Weights of a small GPT-style language model, trained from scratch on English Wikipedia.
Training: a variant of Muon for these matrices, 110M tokens.
Each number is 500 + 40 x the weight over the matrix's rms, rounded and kept within 0 to 999. Layers, rows and columns count from 0. Numbers have three digits each.

# layer 2 MLP down (transposed), 256x96, rms 0.413, rows 213-255, columns 0-95
516491536563432480531544503501522475507486482501532472402462496487519450571449478451550541503460488524423512478478514508490464420553511471467438588552529504468448492478504509519500543517496513463524518499524513506487521490488475443475583540431517504572471456514452552504539590476470563404
520440516516442505509546483477512517485497509457535503552481427564509552401575445499448478508473471490419501526452553470503556544519539486433482502495518490468555440494533609487504533451446488540403496497526436449480498528479496485497497469537502529534483483446565476546487493551505576510
511456524497520516521490482497559503448490542437591483549531552505447491497517493508491510538426498442544399525520520451474418460511495532435543472473476448469535471482470520503463492455462531545601440581571562475452446452540493494480419482533524490543531544456524591449503462483505504506
486508462476515512495474553420448458554508508429465445403480490490507544495465492456448633462422518522480563522577540483523446517556465506460564466469528506485471462482452512505563476482520409524562510512527505459534481551513478480441468545535487477479489493528519490465466476497501583505
418519544578463487439565448511513572503585470472476503471460520509508453485520526467474555569433550487515443477525571527435524503450518507510502451403535494551522484480441521429452444501488491494490501472496489504546549539500503460464520437568410500540523506502476534522503506508547472494
527494553483564484400484493570481481470505531453510444635471523461561514485574523520462528516477510533557522479599500501449506451481546429531493567523516530456559484567565514486562524489554515489464500402433496499541564501527520481495503497467521548510518534440530459534527466519513474490
513500495493481499370441518540444460498503461502480478516536494546556407507507502481499479453523464454531519510530568495474464497543467446453581485464487556490515507477497499542497575526488513435430473528477475503566480458506569516540521377487499501594552471518535526469495456529503496475
500457465423507545582542508479517466572509505502540526480432450473537492589534477448457483546483476509541485523369556487443514488482540487528540497491529526483461481482497511550424515474489497583477478405484481488455545603496451464455519505484525488479417489513549481476498441427526518492
509541531467539497437550431506489514540503520422467519503529570490462486437543440522502468496534507490488545434481506523453502585481523495588503384448487522492522466469481549482563522516510500509534418452503487528536486526501449497501484501561536470501543490529490544461425400503488554468
523454454501513494504530476505496544537517521521513483461489586488519429463497478504531511496478464559486552483463459462530468508515496573463537503471476486545485469464502498595434554455502471520506463496489498454415503475497527435507457545520443488475514509444515536513483523481509487557
481528497474540496539524499429432490551486521560525402473484565439527489496522536456464539561531490511478485461517440478499536537515566496490456425512535559554515476549509475443501440538525497512542503528547487473504579521509478481453508423421551483446466435481447522534451497422430566432
514454445461497476548488504535526500427476433506500576518544477460516593623438473525524497539508525511586465470487483442513517464519459485399556566496452472537501423457516514498499539459538520532496422549539543507466433476517492539527486500562460531460501476497491526517456574507494520453
495538574513517418404528518507464424484427492522483459465491449504510424488412516538472516493513469492471484505446494507499495541495531490530558541453554478460516528566497478483504495529426546364423489463511473472531534497549503417539503469424528482577549522546433454536544508468519565475
488529550557517483422431488504418509574504503520504475425503438484524483531468510496532502509518419481533513564599478413548453528518505417511492523538445508520425499418481507482434476450513506446585417446480540504521531507529568454527533544505573494540492447505550510540468509488473509462
523526552473515530452463445529530467505393423497480444499483508447453557448399537500499538492433425511501441428503547458462541540491548518460453525566510518475519391489521545583518510458474516539544507494513505443430583512506561505494498503470583514537522536564423474578484523436523493527
391506508500472510530492563545471474562531607507520484499522504505550499447497451547478556434506499419510524508510471520548490482518476473550518491526478525471464529443546536483458459578475485473528523504507444546499466515515573562425462531443520471519518493521503526483529507471537458488
564525415504494448556560412480429508547511490397460481457531484500481517539532438540555503467564507492478475516483443522450490458474447492443519467509510584478483558481542521515550442482533503477565501551448574486543537534493570445581396585450524478569526526521492480491528495544505515557
554482540423532498509445476491414480561487464470464486489486495492509574571512502474459472465577519520398474491528484454552497502536480483461494447519473512399455557509474458451403473514526542457521461472510534502500552440506487457561577482477491543506484565540441444512411501517419543482
496494495472512540487509540535544485478566512468544464508506464561469522443516598497437520513490511490502508466532442524429577574543449524469505547483545559551507559529465456455513510474443532464476573539508464407511477540474487497441494449514509460551571527479522406536551542472495512526
501514493466531468491523508482489434468441511478583567631501505496507452551549528441499454551515561540544488488478536504432471467565519519525488441530497499488551498490502499549462452476551517509501469535483495537557500480486556479438524504494435511452486473500445498464482547538529486535
512481551483427470511485496422419508447541513456570413489452527474481543506531523535484516484514434475523427498537542492474454486502503500488525541528496526485505505453474465481505497572466500457520478475472486488456540525502522466480497498472471517559553520461586583535557431462542547500
461510482535487575429474569439491525547532488475553454436522516522505490491420543535455518547467418437500518549471485497485509550451476486528527492501466482463558541545552514535520449562514549542461545514564573512472506483528535523493533447487574533555556520427466457525522476493544473472
514480448481503503511506544448438531517537536538546525396489434521548529518508513593466508510510491511450457533466468499471495518538479481572518517554490488502536521430534474479439472561491496486514507535569532534439528503530500537486536533465489585398517497481534434502495513508530457457
493465550358418539542545499567411515654496408538475562505417391488438487457474572557497657689503553537503540618485536493485588513522490610620561439398422442482455458405464575440534515357540635483470447549460544470641570531514484485455508431558516392412477637466449555485596480562446386495
476542432520532553551516518530521489503518493504491534474536436565508492563439453538477481544496518534518496521378475527558455462532495468542503492499547461446435506537551481491492493497506488561434485558587447470530529510508539465501527533485527579421497528466495509482484574438493481534
451517546434443495573547550522502435436492488493476487525473545545507564496433531453442486444575523513439498484532489510506472510517578484491484486525473562499482471529459549580531502513463523464522492589494508499427531497480428456544467428510439524567443546511399404405440426465531594510
477437487506463580497478487405439473488465441443502554480513502480570503492487466500504504532451483469500530518488499495555530543567490492480516533434514514532496493452538481499486484515488489536642485498527482528548479529467518456412534568505526553490483527447468493555482560470468534476
522516479532484515535455451472551626521557596522480566423446468575491490530537514539505491461509528570518445550491541492419474438505443501472488503551412555450508452529535489492481424567588526465433480487513506457473480465496518458474574524542491486498514497532437551504486501492447456492
515527452527456523566484473496507477492528506517493519427459509566496566486466471469517512439477512523451501545499491506420530537573508464472447563430479589509534550494477484456565538476548502526521455527544520476495492508529468478509536491578507434392541480519490463490461449487561519492
452489448466529489451515505570508488520476521435508499552510544473495520541466522483467519475529453486484441513549475450445541486585518565452451489525473477500492511467472531455551429540520460488582561518561479495502514518465501512481457571571461477462586475477478517445514503485493503462
547521496499483487469528510521502551499479515459466524471495411501474479585494533409450502561547530507509467494527459432535513558468478544506517505536501432459545433510463488460444493508552567517506543456470529427471488529471486514477425528464511493439510429576414545488456549523427501475
448414510513479517490504482483500492492549530520494462509525474498533543383499448576525533493435509508470499459522555531513465458495511526587609506576444512559470461522500571474530552553469495472505487529422416524511511448489501461517492490506501553459509535506588492430508476506495516452
470539505504517524517472607508482485467521483440478511555393518462487582529460516514547465498533538506543493516493497517545529507500438543517460463582515497375472515433522536469507454474427449466495462497513546483543486501512457554538569483473539475504452508582535454474492542422587502508
507465505520483526440471461492525518433498398497478464562520465515460515559532491539538532483474515503511511509503523480508518495445524546503514531498592529510529560420606534437491546519486478425469437491488468550602557547495502482539506534457490485549466485473511450587518510475533542423
486443532580474460453549490540473510524351542403431570564552511523529463471406551451467510461477445411451527401517574497537407544595475503572560429532451537480493496511504555415461448552468495519467462482446583432425546559504572516462510446599489558504381570526518528437457509531375467511
526495503535504505458458484447453505476554425500472544419591510540519452516431476508495442478539489510445585547570499492535511485477517521477490500525515548479540480477506533538561512487482458518473582536464540539574542531543522556558489487499507487552530498467521505516509536554462479476
517477488528487514531509513406493536494536514509519388584485543454525528518431533465458520546548477465486557533517464526482486533435580452554480540473498456494519507486493552493488572473463485530509575497498501486445562532489450509543553549523524470486493502485537552537541512518507491538
547428477387435424527429527566522542475488464444484524522477607490513561498551551572416542454500559446413515472526458471494517488515551474490491554593447467472533521525548520504467495503559550526542473529519505507429530470528451448519553542530463464495513531525508448491413490491476501527
507516510496588540547534454558487431494467492530475494584489546515495495477520489393465496529520547537491526471541507541538536495501535469471435483528504476478517485603556472488496494418447524519433455453556495512505483526559438501527521555543516479453439465455543513475438519459515499451
592475438476523453501459518484551502555480544485519494487495530499521573497446516507521483502555476471524442533511496515460512448532447453468561451528443491522497468464549440553533562441461549583517473491571540490428489518461507543454511401457528505513498540434458537533505453507459515539
510436472564485555465469518472501513469546522546500525451538470504475480456533447519387444477505516498537503487473515440503468454577490548537477548540467481487511441459508491528529495539468547499490479573479515476475490548588487462420534477536566486367486594495561413446533518532549540556
500531439505465575456456474505481538500536519532453465484505503512461452506472464428547547595537495538502486449435530547490497496542597519525418493528544583414492420443531550496472481472543451486465485454451489550500523529473451533520537499497514480498510463519465496513451572440526533545
511490546530479446491478511567508500403495462478474556529498409470521538563545523415488427513598485483500502486515538401521520529469492537503468509570501420484569437521453477587588499475554443485489498551443535456528527479464514502486467390586511501498487496477557526453517462511473570534
# layer 2 MLP gate, 256x96, rms 0.487, rows 214-255, columns 0-95
537445476474459547566511470480539490612507490519511494509459502479437539504510496482522402506461447457536431460558451463535490496434501470468504524477513492487583489490447460487473497449451480470494578496492489511454523509573513446529483495488558547490521536515530464528549503512435560503
507479470524541502533530482467560456567505528613505467521486468467509511476491495412457503498508538542519462525498519436499565436541462480444424492413470489520584493488540448462483534469575459510565426420470523459507503478447497479527561482487491542471469545532468552480528467568469516543
468516550514502435506527468521544503423516514458464474478484391480456507500485500560433416507487508572519512500478511477493528419475589500468582450485446526488512497521588451504499496492392418541508468436583498507459415507486491523486469435451450524533464445574498472382442521534496423497
439505490496518497501503457449469488536457462422506462569598471539480537484392449470517552451528503460465609543489464459530468496527546468528470544538495460522462376552553510481477525457530550438530514528534541465474470458481528537521461505467473458503480492496546550462471463516565554529
485451537404547475432535500486502450519538567517490519533545416499494440504479474507528537479535447470505529490465580456493504426558561485459527591493591467472541471560485518512494502566517543472497521420528463426537529538496552528525499509431437454516462491447479542483532478565504490504
576424436583444460486535477547516567522548499420489496553513499496467584448443539505504547441466477504485552486439442510448532495471517504479478495497588453529519416575499536433535525519528501513570547441512474445419483482523443510487466585468549527487446514464492513487453526513540446479
481449489447534540512548551432464522542447553486490479502440504536547473523442468516474500474504464584470516543522531492504515475541490494473514573504525493500546481482519506609459501458456488553490505487450452511453514481498444437512446545491529475542497516617500426515461533498504540557
533503535492557499489470535454456473518460380542445521533503527501488524514538439502551443472519494444477555575481508501508465488473443485570533436505489525440520459491454520490491521529544449559489471469593506528488518519453541430471540510574542501494500509486552534473465427448510465470
477513500524490548490504575520535544503476458502510513487488480498454494494473480528498514577523484465474492496519553478534522533463531528442521515496510496450506547458467448513480520491432450538475510467463511506515475496526491439526479534465525479531520490582468478406480442449521530462
466550443391517515461479422550452472521503514445474515503474477543534603579444433467492478425591477455430537487509510551434510519449492522452546478470508523546475536457452480494490555500487507506512499547477524554464402433523488464585495491506453496510478451519557566526412491539504482565
498402524504436506537465538515552501469506538453550518507491509465454502538453561476435446525449498516516513424577446553513448515472465421526584504494459556541504469434463517527490552507498440593479515543447493460522462510558550416533593491559485489566513408420532489465497497511477479496
450491437511482469456514520526438482524545527455486580434539526505503514465441537526481430467512495503528450514449468531507477519469475441510508434402487548465583435580480548528475531490512514499462542480477401453541470469495500534345546514482561529490532517604547435545566503560543445508
483474533450526483490463522506488500520466562477545555574523454472473533473496522449521493448490494511550580491458539426462479437417545518553530475437520502498472406514620453447520493570557522447479513557576525542592510471470510486463521482481415527533457586451457448506579413446491507487
532420416467498518518476549475491482572499542497450500534488469465420541482480412484488507542513572507411501504498487473478550516524528460483503487525479473560479513461540512514552585585449521475529530462463614583528474406510453447528504557467530523527465510538513518568513479500473426522
525566566415495503529483518495543465495486526530548477503436466533495506431530472498534530525516515493491511503536469500534533542567440504540551610430434485473470443512495498410504490555481496488469438471482498562487415541483525450486471478476515454492526534530530472533535393459517491522
550563449435539486488508472480543471461478518481499458519506454505524506473438450526445511450470448505458483541498437498492468517553483507450495503455480518515532489445526533514464505537432435461490502448566520453538478489444486495523504467495474498500475497506545498500519492520432485484
472548479475515425460448543491490457432512481470514562559463510522485521524415488594468471457481444531507493532494532500503525547527463473459525450439560528523479498522458501517545514556514506628482421458496438430478525505526499566461486519495568488564502490482459444520562515506526458455
498535491522508472515548533575534573436525536461482517521441481550523522489542505497482497439435507521532488553598529537443569504490560462449500490414535510510496559526517458562513555515406469488471582504532450421491502523501488488484446493536505544537503540550441412512543584478443541538
472514510468485556538533492498589512580549486514442513554511511446575581487487466513475566501550442477482479482513506493493512433510510493483551480503479512471492540492516466426520548521449502518450549461491514513456523560512421485501430512544525580411482475502480490561503510528414567571
551514501454530478459524512492537516487561451544443499489421455439509495530533412456510504511464474545503587534546558450496576493515511540497544473533527495481452497560474558540541500486533518506462539448493380490513425526528525508523517495571487469505462549472501482465460545490441471504
460519552502460521414438516587519487521437450519563597447401568607432470505548543529497493508584451459570478468510526539458463462520485533515604428507490477463501502572517520481457487572486496464462540514496451540526448518538456486497460505483499492558502478484522493394503397525543441513
493479532471517467508541535454471497472492537569476567421459469489544484411493469493459498537537479483534570544497478480526535491506507514512519464549513433466522549463540454420493540516493463457423479498502542485408477514465556523467530458551450520518476520424490474480555436487495540405
515507502512521504514548527535525487501486524510485521488463506499495504511472476494493487499497443508524478514527526458542507499527481476487506498484499495461493526506485504565512535538454528525528494447527500507464518519496508473520504465514571502567488486511503459513480519491470478501
525454554541480501485574507466544490473418447509476436503479481509500442466467473451463498523495495492485510529472466427520548486560564616463488552470519445466508488517502461507453490488545459545511499425446555456482413454432581424444540523516482462502494470509570558489520447517475483470
457497545471481500539518523476502470508540490493502475550550430486496537449482495516414494467552537551422531588529487461473523420580528517532479448518559541545548513506470499530499482535463541498531520523560517535430506583444471424495468442506446511457464507393445550495451513455566518585
516433535494470553532505472485523485496455498565503516475506508504590533484477524501536497490533512519516476489475463500615570433535459489524508454483517528492494482457497498443524518487495480492441538522486489521488390600496473548496513524551567511469489486500496477486432490493467573516
497480473546443565577501538467471503532488478556435492457468508510542541479517494450463451500530450479529502565523527458410516460522512509484512488496494462491531500546511460472487549529489578461453421448473506486408520530535487527559533515535500417505452480501560515535492541488511488546
399440518452460460507538493538490517508547486468543504518442469522487495466478482496524469470497484526531500529477458494495510485564390496453491538507413464497491555483569493532470462471515474497459503555493506481493487509453497448459465529466472430507456515448471506439513502566506558444
513461444481435503568552422506494438555512505490515446561515455548450453451501557521447514544469491528464506482494516528466475494516493469541492488519422533511561555432563496452469537507510496461535470458501578524567508528466459540465484516522591448467521549475462422537528456480468527461
483445434443494433541498479528528451541586534507528561507467538539532532547488463508518437435532512450535482545510461528518541464573520414542477528489525464523478467444501440527505512484499473516487439512498525512505500487467470565550454541428527464478607459475399496572469489568514580440
606467527463417478517538557521537452498496516537472486495566419492415479487535479483522535594605495509483495548502512511455429455400465509541545479515440555517479500530529546470494507537518573521504500537481483514508496566548508562465508495477593515475432574491482450470496533507531420537
508481467518507522517514595484463495539488483490447479507532590501533558487504492505541517520530548514546465542558547545524513599503525533515514478500492513496454482555433400493453545427451517429436510498520501582467489563522516450515562559509457472492545615542577436438436481460493474526
458471489526520538592579435525532551527546432575493572469484586529519531522470457509484510516456428546504455535528452581532477432557510443477558504509503502476384453524484431418431512540520530574552500513503559562474498519496486505467472421522610518500469480511445447523516542516458521533
521465494489512483524490587476524503513483526467477442520493551523524503489548544454483476525511516492499498503512478469493483563470499504535530518494504428488486476451462468512435504525429465458515553520500466481472486543548500472515520548524464528593481490517591489428555514466468484477
548495490472483444512517508540552430582505533548522425438469420525469551498408520481568506456468495492578524508476525543522392460567512524437480465520439502508515440510483505470486571494557513486524517524376511517572516460475482596502508480483519498483529520465508533531440552487506482493
462452480506438516506443537487485545504478483552514444513541535478503523466480542480494504516467554472553495535451479511489494491512467487528556566472489440516500554471534546584537531556514529456480528454486501523505489429440482511551545482569488502512493559514493544529422485473442486516
477525395473488498492501548526485448559459515435460529514493485478526495506439536402494554399525473502531518483502438491549470487491541527529517505434454497524483509547471503464602505450507530455522423536535543552584461487523497478460565472505476450417455497440542451524551455534488460476
513491505578442480487521467570514544457511574461512555478509504483481533445446469497456525516457460517506544517460529542471467510486444469437537428444501538469504479544468500493573460489451468463438466463468442503465512516541450445443452543525557468454447556534467440532526454518482513503
458426443549478453550440473447478546553540566543517524515540588516492560532429547473536462491476476491534466470504507510475506417511442425537501510462505570517493516483448520496468494459491452457510500484562557525520579541514475488512458470493532472543483458481527424567562554500415508518
456482467458501591517401460516460491479407492491472497480525540552536556466465508466387490513484499539536569537505478492429506532488565490499574529510514474468500542511455540450513502481515457461449482520471509510542465476554523454486531486498483479458428535548472587462473426516526457551
506512549494503428534441494518534507517550551510548554473502572481469509499501455555534455454444509548526537503459530517482504520477494503509530445455515502450525450545563531524585477539476461534492575591439494495519456474554461417538629459465465437473513432462421411517511505463453505583
507470415463516455473540441521570422512506517527526446459480538542494502458442548497495481462508486444534498507493468525561513479473473475507491461388487467531455503537512487478451463421483538520491530448564421438618540368470535551480504508516486476484528506526460483516480440580462448493
# layer 2 MLP up, 256x96, rms 0.503, rows 214-255, columns 0-95
460550509444536462521474542507470488435471468520503516465527543539504484471499479496569546516424516470407536417532562448444442472543554457534508499487517503528433450485465498536572503489483484515495534522497535515561465479581537545503511513522469491476504550517534455468474504454496524432
435534514519541552465567500524523550456463518511543495510482501568500502567462509529508477555474534477450473482553441561413578529555491536442526545502523561468523454530478482538524522570458518503477526534491547482500521564526541551501562514576494467542484433509464455507505519490498561488
498511522486500539467537457486519510547450501525512543569547475615552462510494482469519503518457441504511530502470566460497463627463453488468519505563535509484541565513437460495492481469516543469439484567499615520600546514525514511474574605483498564545515555431486448507510498552474510555
408513497479514508524594474520464539493452441535474463507528529550530561456456475499501521574507506493460484506500436490457511441510384510469542556536462555516485507529497474525526517427515472499517501437527525472496468431520535421452461443469463390401529573510499468573536476523549488471
582466482577444533503512546456452523460533554555491484479487452508507502520523584527483483435536483501545494482469470490563458419456460438531444538515554514470494509498509537452484467486567482464508514474494464413487518484520451484537570445467476424481410496454486504420420503518509452449
516516507540521456507442473529513483581514498531429535514533512466568391549508551579433520502479535518503514520468498500550497473531463470507566538413513571484447538458516477535564525470492484514416443486551538523493519493514540499466523400564504518565526478580545430537493551512460473514
541453570491514456449456578527490489480493474492486517510524501464509513465506408537493494544554490441414471535490523457439504467468536525520497464555464538499450582486453512489526609489506479452462527520537478513471483492564553444568454494565499559481538512394416522453532594522438493489
573433459525444461550511581491473503519509561549513465467539467508480542506533513530518537584534530492463460561501485547525494452559563505467528515536568514461543529494528436525505510531541503485462477513479527524462527467476511555454515509493486500481464532449488501529480491466592428518
518490500507501497566543492516510459499524511488515496491478477514481574507504480510456466472562503500525486515536551511419447480469426435533486472489430488490484501489534526414497460530465525501502550523528511536563454540456483539495510510470532488503488486520494495520552490507513470529
509559521491481466518533470524529535460486558509490498506548490468495419455471493470496495510423521550456468563525475434536469473445499472450508510450436469431538511482553557552517486492490494467459532490433470510503535482494553506545564504456509610403490441557566475505573479459472471440
510487482529475487489432508588496448541525408490562491545515523427473560519500638515508511521544434514440411486445518537406471494461470465512540513499575496483494594523477549490501502435525392530406516541512480478472532526479488505485533511552518446506466441443497514513552472518439508475
483590502497502490562466494494467525516436516431478447543507517482487585476586504591562558575468510476524513458489550416492573468545483506513475519500454477467466462452559536509572531447502457540497550507443563535529410426495447444459513480539489522444570480445537521490514508471489570485
596456524505422511526584524492520455458519406538461485590500559520547572561430510518496466546533525519529513498411533592467519481454479499498470507503501434495482541545552507495506512516502556515471439502478421458493473572544436560506488466592534515508469503552527508552506557457433457440
518507533514415454533564506494501466501479508592422557495413488462485469535520513492498505481519538466523532564507503538538541534537460525461482461456470515515436515432496499521481462513537524506420502449459476542549486513521444501530471469545406504537441534494643474403458499456449481474
501447447507528419427539483510552487474533531527459488563483519451495494529484496497525435558435516538505506446539510456490414496510464456511444424489478528557501536491510459555483416522606476463516489473490528460471548394465502536498461478487533532517456517499437448463485465547511541481
442539526535480534472469575549552441491508606475508471549516468590430510460478527524489553469459516476487538475587511507507468536498570533497452512458487500556506524417480473464462521471521483505449501556469513395546510515568437592505506488432473564435435465443547558596458480435555482513
561498473497511490540475485546547473550487469559434520524450573492452524418581517485468433527467496559524531506479506469495523548422497462557449441464520496423545527472453480487497477560533497449515529487570491583477498538551528432544542481523528501525558550539563511510558520433511429501
588483501458511472448538445542533511566502537504531546535501498463453534567476541527509503488511455522515495412494488488477473442471501521499430499468437533479522529495516519494498531476541408523525489601479511514512448530524504463421541509546498454494480455410405478526554479467571496498
495539465508504583501517535495524475473536541463419493393495473430514559530505460488461577509468463463483422493459485462520583503432450512505499480556503488471534481456532490494512487487492519500527524474563499511482551524486506528486453504493514532474497465490492518540496417506491536490
527471466537473475502530551520482436474456591529443481565611472467540524474470542506491476495488600530439415480468509522493550511502515530506424456491496509450490493496471462501479494541496559483496471550550527479584517491551502471484526525495511519507480498498556487530478528500530489544
503481487510474482538416487552440502579506538500501455470458552541529534558528529466579518485473562504545466465530552537563501495522490450541498478459508560520602527516540538484528503541502522518506502452461512499508514546429439595472540520531512484442498398531488525606489548548502554509
448565494445500517528523524458602544465540580441471528526520500483519517491479562503456505513523498518444519495469527522546536520480455466447505530398429509485463470468481576484498526470527476410435420475492441494529544481514472435451432535526490455501457540499421530509493500511475478495
497564524361448589534512525571343494599416430502500550531468419436408604442538586531434659659480548525485531581475636574532508507488472620587512520515350519526435489483458628407505587394513586451515446491462556435571607486530537399473576511579453358464530546382429480503591447580508431461
514543523507490500536427491487486507504488550434456555551426539474511521483544529431511495448526487532402473429488496428442524575448440449408515437483447491513508468479469466468459490505445477492466547514494532438554484436503467472511438518462514505523559484532536545494507456458501540497
523439490552483484535483520485563604436540498463511522489562522499513456449514505490529464454479452581553516502495496485448480541434458545416577552522443499486478532507542476478534473464519465498482443455558446587441507541480490425530515512481516510561442459545559486516425537556498517433
502541431494514445550535608505513447512499501468488480487515528440484564496521566509498537481464533519540472453508418477486492492473564539556587504553576522495462471512551554482510553426529522526483437505476546461535502454495524491509480532525484518487532505453460557467457506502512444526
507564490473575444461453536535500496438450519519526532472469507490592561521448445541485485480452465503541442440529600543478495507492543467514499532495514574496474597572493518476546514552499488525465490515536500505387487490566467518477412508505489515516517534518486418495550542519502536473
468539472456590511482528529475504547483540502540491467527500492527447456469539487509456474495472459492467548482503552567492431449471479463488485467456457475483497511512449460529512505525387565466497514557437445526520489528521476464459454549501502486453514491490405477464503473521556536432
474521469544487531526556524508569493478544512501490487558497530482420476491464517577493482554510497550488486484510475497516555535529487453515516525479453551461497588436542504582524468508520474492483409495517527508435536555487483487523502429434504506517515511521510452496536448512510513480
493500482448457528525487479478463555529511458529485467465513483450550484474476535502517480536489491560548459469459446527515479509442603541488540522462476454471579488484500553492561510423553517459472516492550498415506444549582503466433480507453531432495486478570532500462471492430508466526
475518429510478467475457398443507491481479454457501476541480545522430464436470530473580480491530481551487534471528491499475504524498451435452466510496485481435529574517524467523509506432525614502487485486463508474496504466477442547507534392499513438513440474449468504503493489455518522462
570467458463450551491447488442567532544501523455540433509484544503485518555479548437515493482524485493515466499524529491473485543526493448432516571470558464471524447490421488524463471591536515441483516488486540478432471528491502495516498487461456548491530537520542500460438540438458472449
471508480414505536549537523508495520506485562596496501496480530463520518475500481558517519567423553561466484497519453565476517496463548503456494504464437540561410471512508461479410563472461522521488547549459545471485511478556489476491497487448576573481563561518522482436550503472515471457
655498504536537519423569527557448449457361527426560536474477521494583520512495572509461612549414425595468615527476532433513453550482536466416549520553552541445440516477535574427597439558478508522364464508565571497567546528423525655532491454578520426569435559525455501461464559582498496442
518519536521478518572452519498558539560428502486534511503500514489540546516501529489505501477532467596467442396591527464493545482506432486523516486497510489437425510513451478398468492530547458518459450493529528441464478534576546462482461538469510449503487549470461501526513503484511558452
512519530502529469503510529515543456513524531583504467514465483518511495414527495528408492474537577436519446538491426483510490507552488463501470462490488441508497519478446459464464504492472479520555515501524469495540423541489563495523530471469489497436544487526460571509486463496536534494
530513555582494489535490593527440467613452445580528438536528446467499440476451526427554444512520512531509462464401549525532510501512483519568490508452480507498497436474437496530524551559494520497430521455541510486549474527468524495546493526600578502438501481516543506496497519454453512539
573532476530482590430465556521429473474487504462541439434500531452522514552509388423478474550476532506543468535542466432474520496466488513534477475552477485497522542539503586533552524494472524451604538539505508571521464445495492492496537557513482512472489507535547511472528526500502400465
523469565515470614422555496450524422504515453454465490565511506515564524459522494633511454487483448526500490542477467435459470515461464490444510500543489543477486540539541498477486496537533519511498465537486484458460465461550505473515504461547485504463491476508526564510470482419531519389
488474516519502564447523440508483474503530528506553460518529507493502514495570498518532552523415430454508585552517507522468576411429510552512491520520476528526486574571565456452585481471524508454503457433485462457522533483508526502542484495505474476563439544439421605495494503506502522468
506478477473532515541500496453455462434535469558544520468499511533513530580472466401462494462502481535548533490498511499407445484494487540543502496513470499515579478495597528544539515538475474489488572469503489525577548521462538456491574425460384526511497486501509455461541494436539469454
532579438483509453483551509525445432472459471512417534483473498453463486433481505530441496476403502538475480522402492495528587507535523494559442524487588488492459468468533556519456495628547520485449535492455409475434547511572620497509478559478414534495486442434524585555476487496491484479